config.yaml
n_head: 6
n_kv_head: 3
head_dim: 32
norm: "rmsnorm"
attn_scale: 0.374
init_std_down: 0.0
beta1: 0.9
warmup_steps: 0
Each number is 128 + 32 x the weight over the matrix's rms, rounded and kept within 0 to 255. Layers, rows and columns count from 0. Numbers have three digits each.

# layer 3 MLP up, 512x192, rms 0.0717, rows 247-295, columns 96-191
131147109141152084104112155119145134108148164111099087176134149070133151160126154212065155092105118116131156125174167149084111102134093162158136160089096145145112085107105144183122089156162139141106119136093033148139097155086155109101126130134173195139123137127172114107073168106164134170
083075107177109158111087097198168163168129113120155163082221162164199122139204209137125120140089131079121129114060106108121147113086156152133105090175128140139153090122105105165158146113089114163107140122106126129073091097114072123137098094030115134135094100150098147146153152062106143072
087105133165135103167192091164181078131109118101166116114138198151100128092131127114127180126143150126126109124096172153160136134136201155137132145133083117133083148064176123150102106159102143181115151109081164132180172117097120125104151135085157151142113151110097079064137139147115079139
110122060160112166062102050168131101114183114189086094156073143141114143149144157139194117120131111134099104102135123154132163087104174090165083203115213122100111122138137149127086119199143176154130156093154115039123078121124156144161117138186138139110120147083155126141103169100096146098
125139147149088136149118173114116093143084105140119123186121155106081142090209088137102121152172115152098067106130152125131077092157132060146099134081102118041146177096188201138113100124113130102126137043088150125150132139078119143112142085142150178137142155150073101155116149153150150137
121071143131088097167173127034170113112167159155138122116156116137148103131142056129112194162149133061128136051086073097113120164122185100085118104135101135128180192093185105087158083177117093117107178109086102119153125115141137066126088173137123154121188171160117117140128132118197104131
097113151190196097082149085111176075142095106107163107172067113124113127140179134129148085148132151120099081143093107130082063122156120152142078101102105124069169148131143147119153130156073134168109136189150128098079090167188102071103135137157164112078149165108123170095123181124152138119
074153133146165095148042169132108064114088181115107152153077109141150162122103087099090173153101151111183116087131178106099089106122116143116128147134098106106137151152108108128201090145214148108097196108110136170115106147123125165065095123136157148132116213133102155154137127125130125087
071075127090124164086152087140116114137113140164188183150137130168119156137090134122134151117123138132171160172103145151138078132054124173144114138124156152138134128092143125110050171155094202195181086096171092157110081097134135137136076172166104131177142123113139097159145130080111117169
105071156147145143083114116150143187054117103172079128151111119104075088171167104128089116134196137132155179127092133158197118153166091150115117071177111106132120124153136108102137132093080149142149156148161120169139109109075143142049186097120094099131145076139115151152150163128135110120
102106131104135095110163080073137107093118101119041159164133066189158114161119082163135122109168156128076153140116186141095098109163153132138152150145052137153159084107161180088134076165141150129153133134137184148148097164197104111102147132141123127124151133175104150139181145137162114159
129165188117108147140126133129114131101192096101092152110088108147125107157080099184100112161101114096122082119161109084160088105141178132076190112170146133186141115136167173097121172141176175132117102120117127080203147130075076149086104181151101083161151204120148152098193132105100116139
134177142175085105199156135134113111118133111102097125120091150129137139098091073093145071129154109114141135103108096102145180114180097147165100122141138097153141132136120126171048132110082078226119104171153136064135115154101087144176122114150114137153143108125092132121139100123198128112
132181152169066126118173070151173141164131083174116121137110112107163136115133187066125146108131126139134108133133111052131121120150117137122124157133124091081145177081102145131110174155161104126151074134075144131127083104113107139152116125114167165109122131148106097054103078135160110120
089129119197149145163141122104112115117134114127091112100103122174053141174098135153108106089120125155093114122148137062122092111132130164134067154156138080095090084074107134130168130110114089117089144137181043102119149183125111128119150182119132099136154125100134084116120081138151148121
129188204093147153147117143136159117151131155092075149119108127113241147113147162084113133129116103135141139150133175094091097061104127163093093108154101137076133160120224189179130168145154106128075122170114095107140131106095136139141135097101180128061093101154120168144115139084147161110
149140102165105105219151129144113151117111115104125086079134142160149110085120151139126163100086186142104112134128081173148110103125182144131165101160144184124146203135141115143105132134139146175145120152143095147148207076156157157156143115134114174154081114131175168168125091124127101155
086134087095103125115159153194111087127156181177135137136116116129086191087138072096165097102160084162131127182122140131109125161096079179096128111148115083097108117124092088172078161107102099104091110147113162139082152210179110111113161156102072170137130119105164172113108104183121095108
153057104147146127177119120169119092120111144161121091105149141084137117156101098125134126118165149141147188141160105130160158122102093157112182118141142208110107099092065144112163159166111109094114126144179133181176138119117123064137078197138149119083133147118133077135086171110180136146
152102131094147134087175043101117156130118113142152096070117085181145112121162059127148110200129141086105152111116173152144124102140154168141128131194144088145122136101138114095120140169139135103176105108120145117152151152165142145172056096116172164090151148207116122162089081138125109144
084197174115149169136119118092115124150159127106081147103184179115088093144095118174146122144140148108102118154126159154182079118129121133111173174106133143149219133176142113144132177043121147161162101155120178171180168137120079108073192085139113112137046071088127143118156103136100129152
094125144117118108107182163117105143124144105132108099099154111131144173106130167120163122132161107127121068097144172100128066081078134144146063152104169130129073123101124145120151117153141108083105135109141119091089126136093100175142120090132152135139127168114142165167131120147125119186
144152161156155127084094032064197081125118108114144104108109176123164132121174133141103154111098122143115112157132077122119078161164102171082143043124099120147151097132078161057110150080117101083171120121135167108156137133118145143120170157094094116108164158175129102124130085162167154191
150122141150151138062118131208180165170119130071054186156122141150053090129112069114156117139162090108123154137171112126072165104122151081110135160162127135140172123106139149107144105136118145083177095153142108132111134188128113100101129083142119075175135124133103114109131174132105140108
121138209062155083109114110114168138099057148104115123171213133150161087191126107119142151092154131135127179120123190142101072064091138165180127129161166125142118148101071138145111101077138161133124106098168129158136160143068124126099118150140094148160178135099082145109129124149174137110
097121098117116168084137195143096118131176186148128129152115181162099125126142174134177194141138185127134115073178188139106154170099125121084142132112103135115087133120111158105140159147189132127145146103187098126134111086136156164126100178141194047147104100113104088094087116071138117174
130153120180120139148089193110178120111126185122094133112146140109112150106164140127148137098123114160160116173119146213104095080107153147110164067102195148135149145128179131188123081163095156118121157131079116136133109149097115114150090113132161131087136116166111209183093117201115136134
125074155119119171096155179111070135108098161098136136120132160128106097181095123136072114128112204132154134170108147105083088109145117183169141087205099052126163136118094064096114184091116189149154118129078144181075118153117127133107134129097148144167086122106160146136126139168114123191
117111162164069113094086108106154170131115105124108109169140104142153132151164152093170083153129145093167123143151143138137132108147116149160129148196225100093091088172087119081078134119135096044139124162117143100136168096150146131135129166096197163163173170114147183134099106119151139039
149174110099135137108138136109166151167133089140179153125104142119147092175108101109123153099122139122154092090084065117192091152169145095071118188064125127149072118080123122119092122148113124131154133133108094105127146240080172123150120092108168155128065155175140081125166122112134136145
129106165149157129131168162141121065150144122128074163157146043109142176105115104106072073141134085101139076116087096131150143182189163132089183099148151150083125169109069104126095114190063056086151035152159156083120161143169136135127140104171140154101187154137129117060083192203101149114
041110136139145136157159120100116159078169114074129102049118112172168108164146083161121145109085142095126177131154150097156107145142118156099061107151159119172132089164137116176105123182135087136097172147113088138161172112127104112083130119127090106173184124133138128201135143108101140118
119152116120083180094137121058066143060124085129218094124119159108116146155126098110137149115153168087109136151165074076098084151163153092101090149159143132078100154092130110091097122161104087135100136153084118125193165098123132112113127136118178106121151128103108121159173113146171148140
147119131109178137114143158118156138101124089192114080139131129035117139148122096121084182130145121140125151085132232009126114159127140209125093159065142105160157115091141131172115127160147113079126113093133083118177153125197135180174099102147121132147146149152108116123114163149141201145
096121124158126136130136134111150076133143151183165141094167181100142192143113132135129104105153117162207087068137129125202109089112148139114152097126149134169097069122179112123112104097090113163133107077138135110122087161134134150126143120185067102149116150221100094148171115089095111113
166158167087146217137181121092082108089141158149124184103161106144117173112103085113168166090124148182185098116071094092159184144098084190085139118144068154084176155151109078100084179126153115128160123134141109150093094117101202120110147212144109120094126156127142125137102123150083086109
137121105119121094159114124125156137137109152157152116152167123119066118126165139183136106182127194157126151077118147122136165121132184092085123180161104144093149154090166095132165152127203112128102137125163185091140110112122100115139183157070060133144148148135188194063091180154148109090
158169106177141094145173163110137106111132124124048098097152130122099155127196074195152087107153156149142131140092091141119106028152105109112113124084056127115127125086078165177210124145144114085074111126145167121078092122141112124177154126118133200129122158093163142137141162105135090169
100169124131135149122122131139164101171135122121089079105155157130086155119100085145108128131206098155139132181027148180143152162089160180092141148172151116124123115095121159190172163114125184132098113090113169167125119162104135129139176148131068111129116090194074159159154222114130190091
146089100112119118140180148160141151182088150066105131127064142198147122124171087139149084163120127135132105143155135182069127146140122132137141123136054131184111101130081099124133109111199128074110124160083123176135159155104151178086134152134124139101110150105112142145112139090183106148
173192158091129110117188145109144163114121110140208112101158149138129140161078082096126122078089156126118157144074163095154105146175142155122174123169104127058120155110159094176120140147133079191130147150122125193145149112118049093123127168061110124141126104157084119088132131152126132139
146130092165110139089133132155140162057145134126132130140133145150148189101101076164161080089171110136148122147107135084141135135204139057142067080157135104130135198139139122149110160125085156108151091102092152085151162147124119140144104172119114107208190165147140139105175125148162194131
130120101135128141126089105173171111148118135134109172117079128081098097126094146110112126157117105128163134150110153083115099168104095113100182100118208101119189049137065103085096120100135165116139134129152084100089148113138127184126103100136157148143119122155106102189107095096140111150
163155048103146130061127115095173162132121163067106149166110141128115101166115163124090131126144109150159151151171112104151127102166144130118129133181092144136068141161110106201141155090157149124171114177084078160092136119112206155105118135098117118130111093110124160179145160126141084086
127175128148149183074146126121146169147150138116137110092082152075119133107086131109121110143127121150123182089145134114133124073156143132108148142165179110086104086147161107120118144110149102143081118126107128160159143120089098159138078061091176164141161142161077180130070143172111159143
104106118127124128113147169119095187187085152126174099179099141101178113137091099152158175127163094215143144148194117122184156099145188135101115174101182131125130167094103163142189105119085181115116112172116162107142131089077073144128118104168107125125135099174101131167106101105140069161
110123137129128099101142098081175119071129150118088124058072169099088180180130140160173166111107172181113145110137116116143100079084092137124102089163171121116140100122157065125200156149141110138102124114156128132134133171121110201136126131163155149061162159120116084130141078108160119167
114125167134080119089096151112143153175140109073163095158118152117096084084116141156109117118209094154109119146156141103163104083140120108089099136162123110116154164128119144145092126154084113194165097092145152117138125137125131090142138093124177125125132141085096148157087082114123156143
130182095154109138062135110064173143166145119098120162063047143112111125162164100148134192101078164141168097124075170126130069136174139173153145118128112153135134094148111134145158125213117160196126102149146106144127169085096046118187149146137116099125159112069107106190071126148153084141
# layer 3 MLP down (transposed), 512x192, rms 0.0455, rows 247-294, columns 96-191
125124153159108103135175117156080115125150158125188109194118068184135104099156115118164116138153110135160134110090139128153115136164140131131174093141162097098136135117137100130099136152142113136100130136172092127150125173148096136131115074157144129127097055110133139152160088127148121170
134132072127209110147141147110117066077145138156144154131158155110081113193120161074116042155110153095070080157043120108128123172070142128112150167094091055097110198065160136119114138162106152070099110117225107097124166107109111127089095156112163173141178111140202158083187142137155130086
121113122117123161106155082156138085132161155089132157132124149120149132154145085125100113154181151153078132130067128177158107150150087102073141107181164146145145133114131167095073126154119064113176123069090130129141126129057198155100126128150122130136084157116104165121158106156160106154
127132081085107182147091113121091134145125072089178098142097178105136138131105159106177115109109068181100143094105093186108140164134126111156164095071160077107093113095128117127094099118069082182095113199099165156156162130114120104158109209143105095139152098111186089124029123112146137139
111121121072110154130148156132118120113182061106119086130168075119127052128091140198147133147069066127106132075195067151108120104106099136155099153130146191143124137156192099115154111153191171141098113170043158105132129097127153187100150153098077126123074138080152111127103145127201118067
148115106112100094145103154138117162166195141132141133099160155157143098070124140129150120105166089091072145123085133104070139120131160183162150095179112133131125126120156125152130084116146183129155113133121132201117106161097125159125179154107109100127114091064108147187100101093136154171
144143128159151108146150070129135124094101092153087128105079092111068152140183125121116126154136142158149051147189118104079164144080087142133090168103113079112134107134151143114150129123090140124136103171143107114110207186156110113138125133127092068120163117090146116118169183142108111084
108119106107131141099088115132055129100109132130212066160114099166150100134100141150132144205160141141193116118099086134102159115122122162086123131139128064131126179086164088080139127133050119157144143152171113162128173085182081161153206120081124129148172089083168123148119147145126169126
106109123101120091135132059079189147170111140146136090109178108139154179188146089107117126178093143164182164105127144133161083087128142154139146184173151115137131153154103080103125153098216167101125194150138053135172096109110161169147136125133184133161127131094184158137133101125045055150
112141156144183124082092134089094150072128174120105139044095180108125155180093134166109166062098086172189081132189120189105133152125116077106106110160118135095172142107141062103143151083151151087153085130144096153088172179146065169123144129109135139121106126156119135185163155113165160079
152171161140103213184090112097099156141172171137117131111132124153151090121094106120108143149161102143113115127096132145094045097131169095139124131134081133064152075147083104140179126121109088128145225180128135172143086137143147185137120133153118129157157102073178126077093114129189078087
133055127148077089164137129097177198199138142119126125116108102106145140101125160161182057097088092176091161024143167120138140135128136160116169193094116135069152123114157071186194147109154158126129100159158112144141157109159117142098125137148165103185168121101104140141174115067080176113
177119155138149122147128158126119080178144107121098119136070161120108132145182094173082118163160151162120113154116086123105156111106120128092103084217140107145079103118101106140077165120122145200067085151091084067161158107104096188169142140116112153153119146102104135089129102130130107146
153131104086131168122205128156108164113123054105132095125147055142135118099146115120135163166106153163155159154168126113173105102106134062133099139090095119094084188107088121142126125108106168171056164089175189078110129138139087153094095184078091128114120094129147081084155171140121117144
185172112129125116117135132097139114081122089129169085101170122193117127113152145111143142141126114139193091076181173142128112101151106103106095162135135122122087114161200178130123108114118134119179168098143073140061161094128156124133147112105106101150131154202102102112238118095085120112
160125156097111210105173195141129171067134144059120118116156105114119165109132171123106126159139062096116054114197154117157142114164147106113104122134079151113126071155126147100212149083168133138112108137144109134102129115152159128173149116104096171105117161101170134093147140140132086150
097097078135148110177082106129144061122089086121107120103135086121118154099118138124126154097099180124103110219181069143108065130125120113161114087175073124119135172109085174157138084082179156100118155113104111039116150165098093143158108143141120185104067125084119162117101107136126192184
130136149131128200158130119194097085070079102144114112151119148138114125057097189143103123126185131120085114070124096137097138088138118134140136095074129142102149065107107133090152134110077113137077118146137122118125107142078209120138170139115153099086117141152073118087163126130180192089
115144112136114182151085127136120089114141137123152146114163179083117114089163122159072140130131119100127149169113145146093167110120088095156119125178127132174102105137150122121144122127119043151066143175119154133109052125179072187140136113082187159120147107154135089197138163153228141111
136125062105094133178131156109125120153085140173166092089087123107150083168101187129109137161140115109164131174161115154127118178110121088107127113142134098080118122102176160127105120143124167116130129136063122151150096159119156103176157151104124125154131123154093100167054077122149151063
116197092061132061189155072152125189106171120121100149161142157132094085132141097158110093143071124120156181185081144097126127153151106091148094075143132082137138128125133150176136121111142147152125190071138109129106141114121137196129113122091120139081190140156151134120099130127124130083
142127086087135120127155113147059082088050190127124071145107178131163183173108101166124154147153189126087078140044140137080170082177161147143105103100162129140126125144110143114138155113093115055148095115078108091136141124145070142172123096154119140165143066134159174106120163157171134153
116109094149178131102187156095078110130151114163047105120106135135158189135130092129124118191164135078177077102229067124152189155160122184195168188128149146057076133160140108142137084132194103173142161144127156147149129084133107172156078168096147120140099142171183166110076115188149109103
198133128104086089141105135102111124154103098134144112175151096170137159108154133081085140162134166134162150138183151078120157088145191157158120097204177125133135101148141161148123127122117123141213125141217194086119124139145150087093070113114073145139128133112112076140128080157115116106
144159165172124152119122098094122197160118110164138156120155149098092177123140130145140144133118071155127130091050150142065111132121154128122168114111156111099167175149088092160103156097168077151209100132159159150118109136068140129102181123181079117130146188089102093145134139136119109068
135204122132136057129095121123151076176142129168157104154147178107127149105156083112090183133137097142131131137130171162149113100115126143133156190173097100150159098192123163121128187136152062110146138109170106159056079089122146105097171095127131080103139145129144143126103113119114140103
142087133115156100093112142108141153162151143180138060113116168073133156107045086123158123176154143151140129189127030119134118156137137103119111117133117182129171120126158169079118153140112109151213092153082092072117196104124115072185157152145105079116167140107119156130188203124163099153
209093122121145081148105149126177101125103110093102107130096102134124141103147078150156106163115118119174098104105150076134147162133113129135133220192163154061115212189186130139067131129123168138180104168111146098115103183144162173115090068130107126159148138163150120070065118119178136093
101179125110157098119166104135061130153099104108116106178133110162114099132166076123139121117156144040161098130186142142104137132125108175124159096165138096123137102148086157193112087057089099114182097107108110146190117179203102087093129116153148106173140149159099103094035160105115092072
123037133166183109191125188092115116125149113145111149066163107146107104083126133155128112143078208119164131147150152100130137138214103132157102128167122164083110096123137149177168162109152084211116130169117072164084123108158064133147174113152140107168177131112117120150092099101137110124
106070101148167124144074127118153112126153171133124185140076193128151126117212116043154152135082182109148188148142120133193087090126148134129154094142186149081095135145115163094093114093133103072069064145127136095132096164135126121140106067134159176172152107138101078120130188117108077161
051145109124194135132116096151114131112146159138089132126159120140129135104130055150113113125165115146088150144187149190118125091140161156184144130146136151114104096166129105142100111142151108176200158200128153137096104140149153143122152124109129185137111109091119135115102079136171113113
086145148172141085040104125106125094128079156158194115126150121143115128162184113131124211169184142116079132162111082106185094127177122134160147132086070143155104154099174148091131050107087135131109178099151110111196136147106164128139117120145141153128118100152099110171133094153140157104
152178133083160067137108168080135160173107172048194135144124128075135108090148130100101084148124139120140123128131210046131099151117081129164132164112055169117119135096180121148088104140100163131154168124122096192120158141157173157146156129157198162128085129128156157113125181150161131182
105143141138105097134117189118094128163119186086108159123135170080109156114101104106108143078166149117142117097102142182107132139167155134113161140092142047149126120108089122166186103172108090124078120108198148093151068157103155122100100101124128188054145127139087124093145164082072152124
174094127164116100098115200124101164134105161119138100089163133137163171100133089039141075157114147081119108108156077125144116091133117134082127124186120156165115165140063129129123115095116126123082146083148089153141138104113163041193129074143144132087126147112150065106148177135074141157
156085105149146104137160135125145074128092109145123143116149139114073123178156078097154096185136174148162151151163104203101185082234152152150161151094209101112115139093141148119162196090117167137121080146109111086134097095129066192070103115108105175138104098122151153108107117134103154112
137188123175101113120139163134089126151142146136107125078097194109149127109129088120062114085127144104119110150097132175138185101141060082154123120118096099137147183145139110140079164076141082143108117171147108147079149119102145105126150144154120110128139126179148149095157134157058143124
129182050112047133135129129158121094069135104135181108104127150116087150149175084089062163060145133092127088166149125120139142166097160111096132139118096120107102087101141224178119097085170129144137136128169107199143147166108128168099104182149127140128169140196134143146118119103146170158
143090130142174146117123193093144117104135087102126167168158104091108078118127146166083121144093110139171149124213118116136179080127163165188078101142098167050070130201149088121128136122075116160129199095155132103102132087181166066080077149132105115118108130140120140160127132118120141115
099087164179084117158113095181072096129131141066095123100130049138201137094132170149120078178123126100115073131124126162143107114155110137167133118164117166120158097139127153129096143119100141100119130119094146161135109091082214093151122130129132169146140115116132133088128178123232160165
147115130091140107147140128106090147105069112146152143085134098091179118162163126075154160108126111157124114118116191111137147118122112140148107172177071124107090178154117092121131119119125149148106156128130091151149159082155091154172104180144138110089191109140081130100047107091095123108
110153140109148098160086169121176162115131191124050107144079110127144123149136058124123083094134153124145085135198112173116111145152138129146169171163115068102144142149175143127069144149147156133090082111142127142152110114038129143108093139106094135166089117135136095121120070101112092081
172109161124147159091131186152131092139138097121148093111099101100154165170126090147138112071181176102090105104154096148090092168162112131113122078147117123117151159104163144107154105198111161083135104153120166173174066102120159148178103168127131079093122088072135092078114144104124167091
096117139152100148128177094136096161088086148127144145182176135111043143084138115111110116102075143141110128105154101136133119105082150107070095149111157100147180156136102145082081117113169133099188049096151108116149162079132105065103166155126154096117150134181092093066121191161125140107
210091148127133148094146138121085124128136126070126095151113101138128122078136179077108142150129142198165149091176086187135183143090056109147123104128130074107151147160093139136097143150212090125111093142115159070094212136105034111162113131125126104181162100158088118121128077176121111139
163085151071123081091131145132094109139063197141163090056120212172108140124109077091140118150149157158118130150072085087103093107134091142120137140142129157161103135151146091099124098153183099115229173063154095134152143164116127095151133112149107142141123103125110202168178132135115120187
098149157099087126125145172130151089092088184154125177132158164131130155167096143135108176146106123160080168147122084098125118054189098114153195128062125115101147092125149145140139150075117167086132094074098174174130156128078168121046121173152128132168115124078130106094075066116133143121
# layer 3 MLP gate, 512x192, rms 0.0735, rows 248-295, columns 96-191
078115063097110120068088082167094090215158172181141143133104113148173144132132123176087100190130136087115129115142132145127175158129164164143092206110084100142179120107140138159172179129092120118144024155132071142109144114120169095135158136056101113096142141119131109119153135133100132172
108123179137136124119122137140111129133044098163133102142182118123116141148161095166122129123112148141151151150082121110148111092113150111173147175090134110100130111112118137115144116145091137137115152147150152130146124113099149131146191128130105108112156111092089083105169109153119179105
146194092073142145088145153143172044142144173146156099169157151163079161156125151149140125056091117080152209126089114132211153132117116129148125176075186090126078135087112105141094077123083118157128153098100098093117132154170135097144092129142104113126145093107165067143067121123193082128
067133084156182164164124081206129154208092165181121127119134126149128115136101098123114121101196140153107110177108160127144189078142192129111065135147118081118111172154093116155113105124087132151111183063118143158100173221179187120193172156068127102194139148167168116089106115172095141160
120146157110094104127132082089147144165102080145154178087170132065081113171209121086167195168104097124153178096121121088169111144141181116054129147062049146139090167079127106099134076145196092130168152080112146071138135111154157127178092143132073108144121154077124076120172116102129109134
160138095146116060109150104140142097111190174127107096131154120175137117127035145140115126088150155176151128131121164120176156099117160150099149095138122121107116115119140094093155180118143131123147174154138101178177102063088127135137161181186152108182170091162171099121131138145136172105
127062151175080095129097085131105112131098103163164123095223166105150084102090139091110147134121136125147146113161112087132145128108101050143134115115071066147125068100160120152113142177102071109151075110163160114193073153135126086161134095096143111147125115126177117119183135143165108144
175167105123130153179065073082116090126106113113092085091103125152151102128105147117070138139145103109041145092185108098140093106096147139188180124149169113176082155111124146138099072088127140155171197160115130154132149128140113161128160174101120061090119082142059129069135141126103089114
084219134123118112120117162101114151148142126125154127118167171120125147123069187090084118170096130134144119122192135100160142154106165155145138131149174112164091127171223111130140082105145149056141115082120137138123184081162120189166157106151121080164094161105073062077213147184099153111
112148178106151162165096132114089124126150143142113221034055170100184087108110109138160095176130128092102128052185108132094175099095126118140083143142153122106079106108125143098167110124150096133125103148120054128096126052104229133156160119092143117162166093061166161136152076145125193122
113111097172180077096160177129131151120135099101085142079163092168116089092072163154100114140158147155123125133137091106088131157070107139147062122024120120115087147134091106108100194082056120107131115121153087082113124088081097178132116118153118108120120067138148148119157172118142128168
151127119048078103181196204164100136118142087121140143132120115091151112096142105101106098132124151167163121093172130148171093119119103159095121055161199128094111151115181118103068145182138142135143169074136111087101121137154088112090080195146106174140150099131071109143140127119114107086
122144109109134123079119138125154145103138081134148115159096196108101097117128134178131090091191144106151144044170103136161120163104149163127126180136109110114135123098169121109142072084154091149167131134144124170148109112102051196109111073149130132140180172179127105130129072159144153101
125127120111194137065117105058149181127139159158158046164103136098128142111191096113128168070131105139198151128121156152154129143056133178107128157116082090134095105137101120094161101153131139100167118112051091154105120126080156117120159116046166123126135147170187122116150137100161163110
119159081129101103145126185071133155064141184137103097121126054067132228109173105131142154109154132180134137147082145128180141067114155133133096138132090182174128055067205129106154052196129098069141105153145151177145180111129136135137133078082058107127055155093104144074105141120110107144
141204104105094129101081099195078163149125083142131016134152124121096088099126097137125117124138097105093098171113139128100161118175090082088115130195137113098150086139093088153119181183112093084130127114143141181165130207138110103122134110139111150140124102136163174167156083167141121169
144102119126124169092134160116105193177091105136150128087150189162131145134076098156078077162082157110144129188186146125208129115095108111143135130090144129153110137148108143137121119142115167126123106106109111095135217117104184176113105146126162129093173130101116185133103150104064133115
105047097069082132167147095128116126115185105168148114121092125068159117103102085140096143180159207127112104114115101130119089180175053115118082127102090144112096164181145072125042132133169092136126140095079105151155181156150151129127133103134111145178108088132167139152150143129118097180
099185056108149172128182093141140143122146090133100129120095137078126132125123141115120138064140169094150133161121104127035154142084124111086110123162132126148124163205141154098141136138104149184122149034115160126080159142162117081131138121154103122086150144215213072117180133150138114089
152129125140129117113185114162079114044116133189114119190102093157100106176153147124140084125128079139218091152126161125082101149113058150167068158127114145129174134179114137075074112171174165163127167109171115075101156165176080191157143101143065134083151177137149158135085155129169147132
119117140116112161100136114169161122114128155139129165112137191114143130088109139140144102149113170130175122106161127104106128167117149163150093095137184111096184112073156102101147085101172147104111153108105117141133134141118120146103158173160181116116104131095153104139127131091147132079
119115131155139080116153134165120113150126069141127153149130159159099132127108086133113102153157127133095130130242163154102232127124113138136131147116150114162087106180127112153092077101173137147089130134148119151096155131153126145105148150134164132084176114175149135117156148176132086103
098108145139126132146113146113135102178133148142148176056145135109095143175149065167205090158123113136178116139141132126118132138095123093146154081111117166114134201100099121163137162186044143095126129102103133168131145080127172083100136156094159195189145125193126152160086063122122134110
144152169110097139110073082090093096166108104148147130108072156116088070172145140146079125162143108132082134114121120136153116123111120076131124106194132080120152124109132105152102126196134087182161134174223106118213069075120124143130112199109158152126118068150131099133123164170086131163
125147122145113080128146110168124113190117109067128145164173095187146092122087118188129155127139135162130160146172132213101121190171112114121132107186136119117115133105122111147119138132173145104136113156151136137113080159170145122069148138119195127111131069141173080119164104127108103061
115099123109119170127132172189050082090102122127104174147119191079180066120150103154131095110110140135103050140054128115114092146121102130104156145158138116122109164102153114104134114073122127098185106150138148119126114179193060100129174112125123114097133109123142094113192203062098062104
114100064146124145183146126150110164128117157062114072195135095108129119157110131141100105082097157144087147134165120124135100092165165148115163098174152116140214132152184137086159138087135116130067148133196087106104126092139145089118135104182155138187161085136087097166173130110117214123
126103106104026151122108150120083179101137084123097141149171167124168083186070110137135130096094076141168086081086105120120081109157163136096109110073177146127074191157153124119204181153110164085138125129128140127130179115170140117145070148095103114086123065132106182112124104093088108179
139114108146163103131138093104126134163122123147131077103105105076158141122120176104070093153169161111156140124126145100076167137118135108173113119091153058125194168112119140116142091095095147152119125196150088198152098143075119153116157149148130081180163038147165170162064098137148127196
165110139145144180155138151132097126105140094158136133159122124083125086094124157085084149067109081119099119076103124123109116163097118153111062137114160089074141114121182115135106123162097111156111121162133145149151152121032165095071179113203164110114163133064185166144100136098161137171
084160087175127083116115155114120132126142149115091130089090162125158131110101108177138114171162134144140137079165119125143076128169164071082103160130110170101117083140146188085169109181157163159172146119117174155126152125158129146129090102097150096156126082133114110075146107080166161123
141119103066095152118136114113114163130171130156141114150162126163175123152112137081169144089152060170102116106140131141132092123158133108122129126065078150063159094101130145125136124138128156079197125098108185131196144134152092171151137121110124116097133092123096127076126142102173057112
078121123100103153126095133158155087142167132099099118068154129205198143147120105107121105105095187068109104128166081162112086123102128064131114085112137155100119151120025126124098113127070117206139074129134161095115160146123125166119109154107144121191131109141125157071119171164103064096
120105135164132167130163089127155083127106116122158113109123077114112079085131115158077117137171096098166090062211138136165165113108169161066148146114162164080110144107182139128130102112126144125137126148142106067095140111108195139141132158206166123087098086104120077158109173125077113087
112160075071167099054161093083124118105154091141122175172087128111144077171115177145115166066109144108206137183131084135138057149115124158103164109150150104140091054112103112128178162166171115152195151181077141111157153113149143155139131117152068130132122131102106117131131072106129097161
148117049116124040204161139153211161136109122146152125058141116106124084098124091196188090130131144178077131084093123129063141107076177161139090135160086167137091129152181112142133186119145160098079152113180146152102185076104097116175117146177074054131108150074191154144109189144134127117
116100081125133071123137099128139154088140116196101140163104120184146132118135148132109167124097120171169078079160118162167121112089073173124092128105108144165075166126114114082099137124159140137058124103173139129152145128140097130121159080128145064158117092172159081115130124108155172093
118139074110115140139159163147117134101182151116080152147097111117141088229109117138118184104112120130182144147144158095098153187111120214142129115128118103146139113154182126160165112150151134126112132128158164124096118176111097116170205119099163111125130139068162135095163161098103148147
162138144142092096186123113170147156085130081105145090156082156123190129120086098155128150112104145125165123144114124146097122137128110110136179008144127120124120100184140145063080085127177120171142128134153167108190134058126139169164112141204168148123114090107054145143083164071118120126
088139149157137160106188188057128095103117101147116150144132164137105113146154097094104132138113144154110119158223130101096063106107105143098148180125157114143134125135169090115099136133111154118092157126153104120178168130086085141072119115093174153131131186091162147129148167140125194086
098122067154114121183102105105126121140147137168163184149157104159122134160199134132149100150087114117177138172121105170123108107099116064097166176113147150088159095126076103133142069118133166138204090090113153095147168073157092140163142184068111093111114185160123092147148144107162144105
161138096138108135133128118082091163081173123152087139095126108128103067151125159112142129097163096180188139134085139144101131095110076151088150074126126117104183115147109101147144162085125127185097094120137169105095168134065128161126115059122106099114151156119128113149121132094178107127
133173137113086108063096198094133125115135106144089112140146106064120150183152124100132114133101156103099111143107161164154154151120104175144097156166165157139129116152062117091152177129137084103162161120082086144114180121108090089199120140140170130095147146162122161132136193105109110094
099159131149127106126127150123158142139144142187104167103149119136156111140050128127146087142147133105130176113130120047097134073077108121118120117149111117189151103095089147156114108153116123113097057180098180098103120078158097120134049110125156123152159155097212132105119116116135105123
114145098216175178121149090176147087101109139132178135127095117160184122087118118142128109195159188125105108105167104159115166086083074128112051113115143130094148194110108160098096145157131116061150102120086098119126115138095097119178115142202109176093105124115113121159118136084136136112
067126141132170170162040129185192161119090142135131178080147181109155158093124126133163140166127161092104114123145142096168150108132091135102091126138103130155120137113122107095156113134118137108173117146106080179167154187109125083142211126168146154095129134158160159088140149080079102099
170134143161121111160202122116134146095120115138157174111137098115097107116113119168122067083120107105121141132116103127186130112097138074088132111116145148110146158072100120156081180162052118073132105125120108098106141164089139137071148182169114107167036125129125127156088113111099135188
179157138164094120113177154070087176127125144075092126153073095129198116126123179122068148061056083118122155154103126149095138106156113198171112096104122100101188122136138111101151134146107102149115146173133149056110187116103147148116151131109181121161184140064102158149069107121153095093